Each number is 500 + 50 x the weight over its row's rms, rounded and kept within 0 to 999. Layers, rows and columns count from 0. Numbers have three digits each. The size before them is the row's rms in percent of the matrix's.

# down: layer 8 MLP down (transposed), 256x64, rms 0.0981, rows 234-255, columns 0-63
# up: layer 8 MLP up, 256x64, rms 0.209, rows 235-255, columns 0-63
down234 101:551512411450639521525514474558546582474584521534523538539471446507523519503437565517549393494487560514508488438371556515420566462516524502445509472554485585428460554475506432522495490547493500
up235 096:606511590568452508613503443459517541519496476466519575508508491505466415521511461525567468589533443622543487592581458526529538539535489413469538511508488554379506501523480445550466528522527491
down235 093:504612496460513504474486501511533516465442447555459559495504443497506521500517543464494490486464494481453538498403555502460476431506500572560427520445482481663547496619559408573548567424443467
up236 108:459524487531552482477572537490388599428446627513431511580490521468459478588544516488524550514462498529415510446492572483593478536507519456503637442532520499545524457504466446492453469440523527
down236 098:532480565528450500522452505568661501561465436481377530520525470501534535532443577474473440520527472499449500560495483492490489472481448461541371494485440498553551544424497521633540499504451466
up237 090:482499546508501566380578518456589522555547441492484484475510465482499611421433497337399478563467469510509496569534472420497446523516560444490460573508504459470533537495500527504474485435538530
down237 090:549539544574494455532502496565458439545521490480536526512543512519598477398578524600546436555530575557433511487473570585481486490585456451449553466427489576574449489414566511544468469473500494
up238 019:521510577510479402540406482510509515434583433501586487480511444506398424509500481557457439591485477428488507507565503429504409592495556504566508555499474481576494512494495483515482519451633501
down238 021:398344515523595465495408496501480407521487455484478488514507468503541407480604511527531479463518493504544495481480481607498488489482517488507520424376480542496501344518536488512517485515499495
up239 111:517533438528447543512465529549486468508452421594511603497428537559560517484586519455449461536489556401462526525465438434460484578461485528522550449471573424503494576522555520600566549480547443
down239 113:548416477513541499527475448479497466492536438541489540482574466586518507415525491542530464487505552436417471517520515484615517436570420478491478548490413581407573426527537560448531464597575517
up240 109:537464448506583594414563459463565510469452462492550368567502441569462468526475507560492529420519433492524498523458472468432371421482524431576448565506523486449457483510502457476511504555506526
down240 105:507528509483453438515490453572548498548493482551476565498486528569520524518562406484596426566522416411527510508418496537593558458418469551420515428591434484476589467491559530501446530474509540
up241 083:487596500529449445508575472470479430489497489478421500541529576561579477509512519481435505571455449555548602530465465530536427583511550510515452541502463457465464516600617448566542539412473461
down241 093:593493495436464473502533508499593495522457476528560607524502429420438499468592422425530485463509540408377484469449514543518484463532407514489554506525574466512519429522462417430544457511485489
up242 086:494484533466447531561533459537621434573425519512514424387516421458538490523468592534552522531541495525429459370537545528557488530509564443566528491495517466526449430565525461536543447515476459
down242 093:399525518544564575488499462541458482516497543446419559491568513411457487422470535546490538456525595518413468457493487562584456506481533464551568442460512428474494532519591515449585440566562546
up243 108:419538527568502534504490393487449545435507431480538497486484526517535503493489524519547504547545596351481563552509516498489479474450482542470420491497432482628453600462526489416579567527515537
down243 107:465513515548626500572521488549419524475454424496473455546464460474462510403475477509532565494496556500506502481518462523452512457485382461401474443465530586414513528436463550575494489560404581
up244 111:634421603549506468530504460486574556569447431540526471523515462480509439478473441494552435508496449612466478433504424459504473547572559503482606508471462542509479526399492555438475476482474519
down244 105:483482473522397465477564447494490495533449541507399545506487541456484498458554487442454551606618609518585540531503540466476516455390406454536472517538495480491515506467394515478435481471450552
up245 094:490480428530403438581473512630581568464414560521436456513514547562483484440656499518535518560533459504527572573489514421477473471472495464514494523475493529464577523487508535531569480551504482
down245 102:474467525557603495558545484531463466526581513495418418439480479523570447532441559522382595569533581482540425473508507493578461523533522515439444506521567468500525535535517427485450606504486443
up246 085:486608508470482537426644472524427509519521568535536539485526472491567548531503549483466441578475547513436456448494461515499404508628473566486487502505471553497597560462502580451544440458467518
down246 095:546461440551503471546390483626559442604518427464353452481484514520504497481558492445555530460534518497528547505510506469494573477452482476530518473494510416566448502515493459575551535566542408
up247 109:475501493534564548469450519487446502473577478541479478563535513480482409496436502372513473429435420458450538504461402400592421497487589455451535456488541519492514490578440515431458481577535518
down247 102:501426499552484418494445594467574456539606581519549503527448520549476501559471470554477516451583546464429533453480489562474532533461447490452482424537490486420521589544457567421430473587499538
up248 105:561519502510520501468550434492394540471449479430605515510437501475471504457570491485575442486523515485452485479436478497615469534374466581458495520523513422449473497448386479550515530520570412
down248 097:489455460605497501391450517611477520488552600495566467545536487465456537467519478548533560457531535450457530512473508513549524521558517597567410384458578449488486459548582521482525492566461515
up249 112:498621503507518529453534502441457483478530459559523462594562505548588498497574557415474406522441518476472470451517441433510510447488598417620492496543552499516547461532465568468499446584524513
down249 113:546465433464544497519482449556534480544600506467508510432552460475502482452460507530457541477506418485464490523435525526527508496627417533509546494488455484519386526596440583524470580499352535
up250 117:370552502487496494467546518426443615453451425519450474466472497462441519429544557517473530470529528574514595520523469467398462465483503571534520554470396401525424449478491496448459524509552512
down250 115:475583507434443498586491569533523457456424439543470540528529582545409509487501554475508483561459400476518426550582485421573533516445425458445506537517505593488574521471513555565573518547505489
up251 090:533520484561521422534584420513584437455520461592494445533485361512554518479556557519570444437514536487440534543547438558454483433524565525557496478462579516536563507482425523480516540579464480
down251 091:521561612482494548422525544517507540536470480512335531590428579508537495476459461454466527543456507478473438611504452503493493495503415461477450530458437523539574501539442418478448499520545560
up252 090:435545552596466533465432545525514470480495531489450493517511512501564482526518440430481519514578538509543497487498477426634461390531511459397600544567514531437606511511544485493520488591540433
down252 098:423542439481522462533522463515464455463542496530517557476455522448504537481522510481514575484397478546519436570467472561424415536439504579566502481464532487599438449488573405541460437376477565
up253 110:495580548466513454630473568529521549342511503477491478451469521494509454589471518503541585551383506469546516505475586468470522532549571496448520517463531450593517485482428545548498456488502559
down253 112:503527522454470482379587502489485458486526513507521482473458437497534477399535466620504554453461541495447412534521472451505455405498486562436440566439518528608491526399502509429463526521508591
up254 085:470501537519517493539532418421566500565432419551393514516545495599454543549593514554505389478578496476536490525490481493542376514510518408479429413467472530494545489548534528495549486505555467
down254 090:514569457554420529481536553552548395607449498473446519543473548538432557553486541543570486487549570573460537479422546562569465471459490430536428484539474485452461586463480525551583434522496485
up255 090:590493531466481433494540410443428550563545564555488465506460529497459560521517484419370479581526514481468546440568463419535486418592571478504510548436475504493572530520449525564513432463477513
down255 089:513509497483557528519489507646543502480430432455469535492541558541576526534469455439595431446512511539588469517445515518499502600433382478565532481568534478563532467462580509533572547502526461